Each number is 128 + 24 x the weight over its row's rms, rounded and kept within 0 to 255. Layers, rows and columns count from 0. The size above them is the row's rms in percent of the matrix's.

# layer 11 attention query, 160x160, rms 0.0433, rows 111-120, columns 0-159
size [ 96  84 108 141  63  98  78  91  97  87]
[[135 160 119 145 144 156 130 166 149 142 128 107 185 136 142 127 106 161 123 128 142 159 131 160 154  94 129 132 103 113 123 146 136 116 145 112 164 169 129 106 123 114 113 134 169 143 128 119  84 130 128  80 170  88 130 111 124 149 119 140 124 130 130 134 148 134 137 169  82 155 122 111 163 125 169 156  97 157  95  72 123  92 131 144 106 136 113 123 126 130  97 124 124 168  95 132 103 122 132  73 142 141 153 107 126 133 134 112 131 111 149 113 103 113  93 180 148 102 117 162 131 182 123 109 139 115 111 110 145 123 138 158 125 133 136 177 104 113 130 102  91 176 113 100 176 186 115  81 125 113 130 116  93 133 159 151 132 143 161 133]
 [104 144 133 112 106 151 117 119 109 145 118 143  95 109  81 155 168 125 155 110  95 143 170 103 106 106 144 119 143 131 120 111 118 116 148 160 149 101 125  91 161 134  93 135 126 120  81 134 122 142 144 133  62 164 107  82 129 118 125 133 141 120 170 120 124 147  81 107 146 110  92 153  94 171 134 144 117 137 155 124 108 170 143 147 130 130 113 106 117 104 150 121 130 120  86 115 168 147 111 154 154 110 113 152 146 124 158 141 141 111 150 137 157 130 160 109 104 138 136 118  88  76 115 158 112 135 123 132 129 100 156 103 146 164 144 161  83 111 132 153 144 137 138 136 130 116  68 165 187 150 142 144 154  84 130 171  98 138 121 148]
 [117 118 132 118  95  97 129 122 109 121 134 135 119 131 114 123 159 118 140 131  64 127 135 124 151 133 126 158 145 149 141  86 136 121 165 139 160  90  90 112 150  91 158 141 104  67 145 106 155 141 103 173  84 150 130 103 157 140  79 128 162 103 147  94  87  99 135  98 127 100 111 142 131 136 104 108  88 101 112 151 152 136 139 138 128 139 126 112 170 140 143 125  89 149 146 165 124 132 112 169 133 108 111 137 156 154 180 160 122 131 120 125 133 116 141 103 109 161 128 138  87  88 161 168 151 122 106 163 119 123 130 125  95 171 124 141 134 115 141 155 169 112 146 153 161  89 120 145 119 111 119 126 105 114 103 111 164 134 111 189]
 [133 136 112 156 103 161 112 159 157 146 134  90 142 139 126 107 139 128 114 106 146 123 134 144 123 106  91 145  97 149  89 147 160  87 177 139 177 164 158 106 124 110 109 136 152 153 101 144 102  94 158 101 146  88 155  75 135  86 171  98  95 135 116  94 124 129  87 158 125 150 133 116 163  99 144 167  89 146 148  87 111 135 132 135 144 129 115 143  96  95 117 155 120 114 124 142 147 142 140 113 120 130 162  83 132 114 117 122 118 147 161 144 136 113 139 149 131 110 130 155 150 189 106 112  97  84 127 126 143 115 119 139 147  96 137  92 107 153 111 113 108 161 131 112 169 164 139 107 159 104 143 102 123 134 159 147  83 137 155 136]
 [119 111  84 110 139 115  93  86 122 156 135 109 113 162 152 151 157  98 123 106 125 103 156 138  94 120  72  51 152 155 102 160 154 112 147  98 109 136 142 132  85 149 101 145 168 109 146 164 130 157 125 135 151 154 175 134 134 156 151 134 116 143 102 133 144 128 154  86 129 115 160  88 106 100  92 141 115 148 154 125 171 124 145 171 142 124 157 141 183 165 121 100 125 111 136 129 123 152 102 125  95  89 128 117 120 115 137  88 146 145 170 141 122 108 164  98 124 131 138 143 125 112 117 124 149 116 155 100 108 142  97 113 110 154 120 122  98 134 140 159 111 102 137 140 103 138  87 106 127 138 131 135 131 159 126 149 112 164 176 147]
 [106 114 108 170 120 171  81 121 157 111  91 111 113 126  91 133 131 136 118 143 127  85 147 120  97 151 111 144 137 129 110 153 147 109 166 132 124 137 108 101 116 148 118 112 157 156 126 149 113 114 153 119 145 109 150 129 149 176 149  68 102 149 140 150 172 152 149 127 120 134 172 153  92  96 143 110 123 169 170 125 118 121 118 138 109 158 107 155  93 123  86 109 150 142 145 159 124 126 139 109  95  98 168 130 118 149 110 144 153 111 148  93 127 130  85 169 163 126 127 119 150 139 141  91  89 114 153 101 105 144 131 150 122 134 140 132  78  96 110 158  98 114 102 130 150 113 130 122 135 111 100  85 130 111 177 163 172 113 111 172]
 [ 88 127 111 143 106 138 113 130 150 147 146 146  62 111 102 105 111 162 137 147 110  99 161 118 130 140 153  90 152 162 131 146 135 136 171 150 145 141 135 134 114 121 117  95 137  99 125  84 137 154  85 101 111 125 114 137 109 141 139 112 164 110 157 135 188 104 136  92 113 159 125 134 128 126  93 155 124 136 127 192 153 178 104 118 140 137 141 115 154 150 142 136  76  92 163 150 118 121 156 146 127 142 156  99 115  89 150 144 170 122 103 110 133 129 119 143 116 100 117 140 173 140 112 124 127  99 120  87  95 166 139 137 129 156 129 110 117 156 112 139  98 118 144 178 127 124 119 177 111 162 152 153 165 119 183 140 101 118 129 124]
 [149 136  94 130 176 126 106 108 149 116 122 117 104 142 125 132 146  73 114 108 134 118 135 127 125 144 124 114 120 146  89 149 135 110  95 143 142 142 131  91 137 131  92 118 141 163 129 173 102  83 127 116 113 144 173 133 149 123 134 159 120  89  97  98 184 116  99 111 152  98 113 118 108 118 169 141 126 143 155 117 107 125 133 148 151  84 115 113 129 116  74 105  91  93 136 135 136 143 155 144 148 133 131  99 140 165  69 123 143 130 156 155 131 101 129 122  83 142 160 144  88 132 119 107 123 113 130 156 127 153 122  63 142 133 109 154 116 129 144 168 138 143 146 122  95 132 127 100 175 123 106 151 160 139 178 195 100 109 146 116]
 [108 124 128 154 100 165 137 143 131 144 133  89 143 147 103  99 139 104 146 139 117 122 151 119 150 117 123  84 135 162 121 143 147 147 161 113 158 159 105 133 146 120  99 103 125 124 167 139 142 153 107 147  54  89 130 122 126  88 128 120 114 116 106  94 119 105 142 138 125 122 164  95 123  64 138 102 119 149 166 113 127 144 156 107 152 146 149 150 169 127 119 157 135  91 118 109 140 177 146 172 127 131 142 135 136 135 121 145  85 148  90 159 144  77 160 178 143 117 124 111  65 155  99 139 125 112 145 127 129 151 128 115 114 132 145 111 122 133 117  78 125 137 163  93 174 145 110 151 174 142 117 121 148 152 132 144  86 143 111 159]
 [133 113 152 114 108 129 196 146 119 147 127  65 140 145 125 105 153 167 195 142 123 138 151 134 120 112 106 145  98  95 122 108 102 151 118 109 122 142 138 175 161 125  90 114 130 125  66  95 125 117 113 161 145 151 107 135 141 124 152 149 149 159 108 143 154 143 107 144 113 139 102 129 125 137 149 107 139 125  98 135 120  86 112 118 111 144 160 130 158 169  96  99 162 139 105 113 125 118 171 142 149 136 148 127 185 172 116 129 121 146 124 131 158 124  95  85 150 133 155 118  92  87 109 141 171 115 122 147 132 143 103 138 109 143  49  85 121 119 114 143 149 135 125 127 105 116 147 122 141 135 131 122 147 125 103 115 177 117 109 156]]
# layer 11 attention key, 160x160, rms 0.0405, rows 111-120, columns 0-159
size [ 70 100  65  58 154  84  92  95 100  93]
[[137 129 147 122 102 111 103 112 114 145 107 110 140 174 134 124 162 138 105 126 105 119  91 108 116 131 119 142 132 114 111 129 120  80 161 153 173 122  86 142 107 114 143  99  90 159 150 110 104 123 109 113 138 121 141 123 144 176 118 117 112 156 124 145 133 118 132 127 181 117 156 114 137 126  65 124 139 140 154 152 100 137 141 136 152 162 110 155  96 125 149 163 115 116 135  81 174  94 105 175 115  63 155 123 109  85 139 108 137 170 174 107 101 104 144 121 130 176 136 123 131 136 145  90 129 124  70 155 113  93 137  68 128 125 153 139 157 134 136 124 127 102 136 104 147 163 116 135 154 123 162 105 109 114 106 126 140 151 135  86]
 [106  84 148 106 166 131 119 141 115  44 130 162 123 141 112 106 133 102 155 146 129 129 155 110 166 130 141  85 142 123 162 111 107 160  82 116 105 113 152 145 127 123 144 151 136 144  86 120 132 125 125 140 130 141 141 185 125 114 153 126 142  92  95 149 120 143 155 132 126 133 141 126 122 139 171  81 122  80 117 166 152 161 133  73 115 123 144 136 115 162 108 124 127  98 123  83 109  76 144 162 162 138 114 125 155 134  72 119 133 115 108 144 190 144 122 144  83 121 119  85 124 117 123 151 138 119 129 160  97 159 148 106 135  94 120 112 152 127 116 145 106 113 122 139  90 125 146 129 156 121 109 166 156 135 146 137  99 125 141 102]
 [133 104 109 122 108 136 135 149 136 113 153 134 177 108  89 107 122 104 129 131 146  99 104 113  77 103 101 134 115  96 127 156 137 156 128 113 118 143 149 105  92 172 102 136 110 117 104 106 136 123 142 100 128 110 120 125 127 127 148 139 141 105 128 147 171 100 167 164 118 106 169  54 145 105 131 100 138 131 116 166 131 132 170 147 101 111 143 111 128 114  98 107 151 145  93 145  95  80 119 150 102 115 101 144 124 133  99  97 128 114 194 130 104 121 114 122  85 142  97  95 126 161 141 123 136 125 155 140 144 146 121 123 169  97 138 122 184 117  88 104 146 141 152 100 112 133 154 168 136 131  91  98 116  98 151 167  86 123 161 144]
 [100 103 141 117 114 119 135 102 127  94 158 192 115 122  65 124 122 139 139 102 134 143 101 106  77 136 154 134  96 157 113 132 130 137  99  90 107 133 115 131 172 165 143 142  96  84 142 127 136 160 118 138 119 160 127 164  98 178  98 122 108 125 125 127 111 113 185 115 122 150 135 158 108  83  72  90 154 123 111 156 138 130 149 158 117 126 135 112 138 109 161  96 157 156 140 132 145 100 130 156 135 130 125 149 114 123 165 128 154 114 150 134 118 134  87  73  71 125 132  99  97 108  93 109 177 139 156 131 139 106 134 164 158 118 123 113 154 101 104 155 131 155 142 130 115 120 106 111 114 146 145 106 170 122 136 121 133 145 147 132]
 [111  99 140 101 156 125 150 112 126 115 148 153 139 130 134 146 143 114 165 109  84 119 146 142 182 147 170 119 142 132 169  58  94 168 114 127 117  91 143 171 126 127 155 119 113 133 119 100 150 149  86 157  82  94 121 168 112 122 134 174 116  92 125 143 114 118 128 137 125 131  78 128  99 149 178 124 113  87 103 157 144 125 101  86 117 116 155  81 126 150 114 158 122 138 132  79 148 100 127 143 123 144  92 141 141 127 143 157 117 121  79 149 160 156 111 144 114 147 106 119  83 148 126 147 163 139 114 162 117 150 156  97 107 108 101 157 158 123 100 145 123 130 153 150  96 122 123 134 147 142 105 127 129 137 105 148 162 118 122 106]
 [145 124 164 129 124  98 139 137 155 120 160 183 130 165 148 147 116 123 144 126 104 165 135 126 157 160 163 125  95  87 130  70  84 166 115 105 106 103 100 140 112 157 116 126 111 115 133 123 121 141  80 121 116 146 126  77  89 132 133 144 138 108 127 147 125 120 128  83 125  85  69 122 103 129 121 137 169  85 102 146 161 115 124  90 151 134 104  95 159 130 103 138 122  83 123 105 116  91 142 138 123 153 137 162 131 149 115 156 119 153  96 133 111 132 112 108 108 148 105 131  81 101 111 129 168 127 126 135 129 168 139  99  93 166 111 128 107 185 107 147 145 109 151 143  97 103 120 127 115 116 149 162 141 141 111 119 131 114 105  82]
 [ 94 128 128 127 129 124 122 148 125  90 155 139 188 161 169 136  84 116 138 126 161 122  96 151 161 156 149 124 132 111 165 106  66 120 142 138  73  92  94 133 114 140 171 174 154 153 104 121  95 142 145 131 146 140  91 158 113 101 116 146  96 138 122 137  91 117 110 155 113 150 113 165 109 158 195 133 137 134  87 143 124 143 127 121  91 143 139 113  95 142  44 127 152 121 141 111 118 103 136 109 144 129 119 131 151 121  91 146 123 104 149 126 154 148 117  96  95 102 116 164 112 144 117 141 170 142 125 143 128 171 150 111 104 124 105 117 146 107  85 148 109 140 104 130 140 132 147  92 128 149 133 143 114 127 113 121 145 118 150 112]
 [106 119 119 147 135 127 139 167 154  79 114 121 133 126 104  93 142 135  99 139 151 121 150 157 118  73 111 150 136 145 123 108 146 128 150 135  99 102 165 150 125 119 146 165 144 102  84 140 141  99 134 166 108 139 123 146 145  88 129 126  96  92 153 186  98 135 125 129 104 139 126 155 109 132 139 139 110 130 100 175 164 142  96 103 125  82 135 148 138 137 108 138 133 151 123 100  81 135 113 165 115 118  93 149  79 105 141 109 102 130 126 131 183 164 140 129 104 109  76 149 122 156  98 136  84 121 123 175 118 164 169 130 135 152 151 106 147 153 178 133 148 134 137 135 100 159 167 123 119 135 102 141 164 129  98 136  86 114 131 115]
 [129  88 145 107 127 130 116  86 125 122 133 156 156 125 120 138 101 136 148  98 155 125 155 134 105 131 152  94 122 118 160 121 154  88 122 112  50  96 109 148 108 100 155 121 133 101 119  99 157 107 134 151 149 108 107 143 128 132  87 121 121 118 131 156 131 126 159 115 131 163 111 151  83 154 132 110 103 114 130 170 162  97 110 134  87  90 144 114 138 142 163 137 141 120 163 142 109  79 155 162 150 120 113 128 125 143 128 109 122 100 135 108 122 172  78 105  78 143 108 141 151 123 151 122 166 147 194 106 113 135 154 142 106  85 139 168 142 149 143 157 150  83 157 157 134 126 146 147 161 144 109 146 166  91 141 113 134 107 121 144]
 [123 152 106 143 132 125  91 113 118 100 149 145 118 122 117  93 163 121  92 134 109 133 154  95 115  80 121 120 130 144 137 141 141 144 146 191 105 153 108  81 108 133 109 101 126 145 149 110  90 137 138 114 145 147  92 112 112 129 127 129 182 123 145 112 114 145 140  99 149 144 117 144 146 165  69  74 130 118 182 116  88 166  98 141 174 159  95 118  94 110 160 105 100 129 173 135 141 144 133  95 134 120  94 145 116 128 170 117 152 127 159 128 137 122 166 102  96  74 120 110 177 117 141 177 106 155 119 119 132 119 142 113 135 114 146 116 150 121 175 154 158 117 132 125 138 104 117 170 129 148 160 122 101 146 125 102 116 122 140 132]]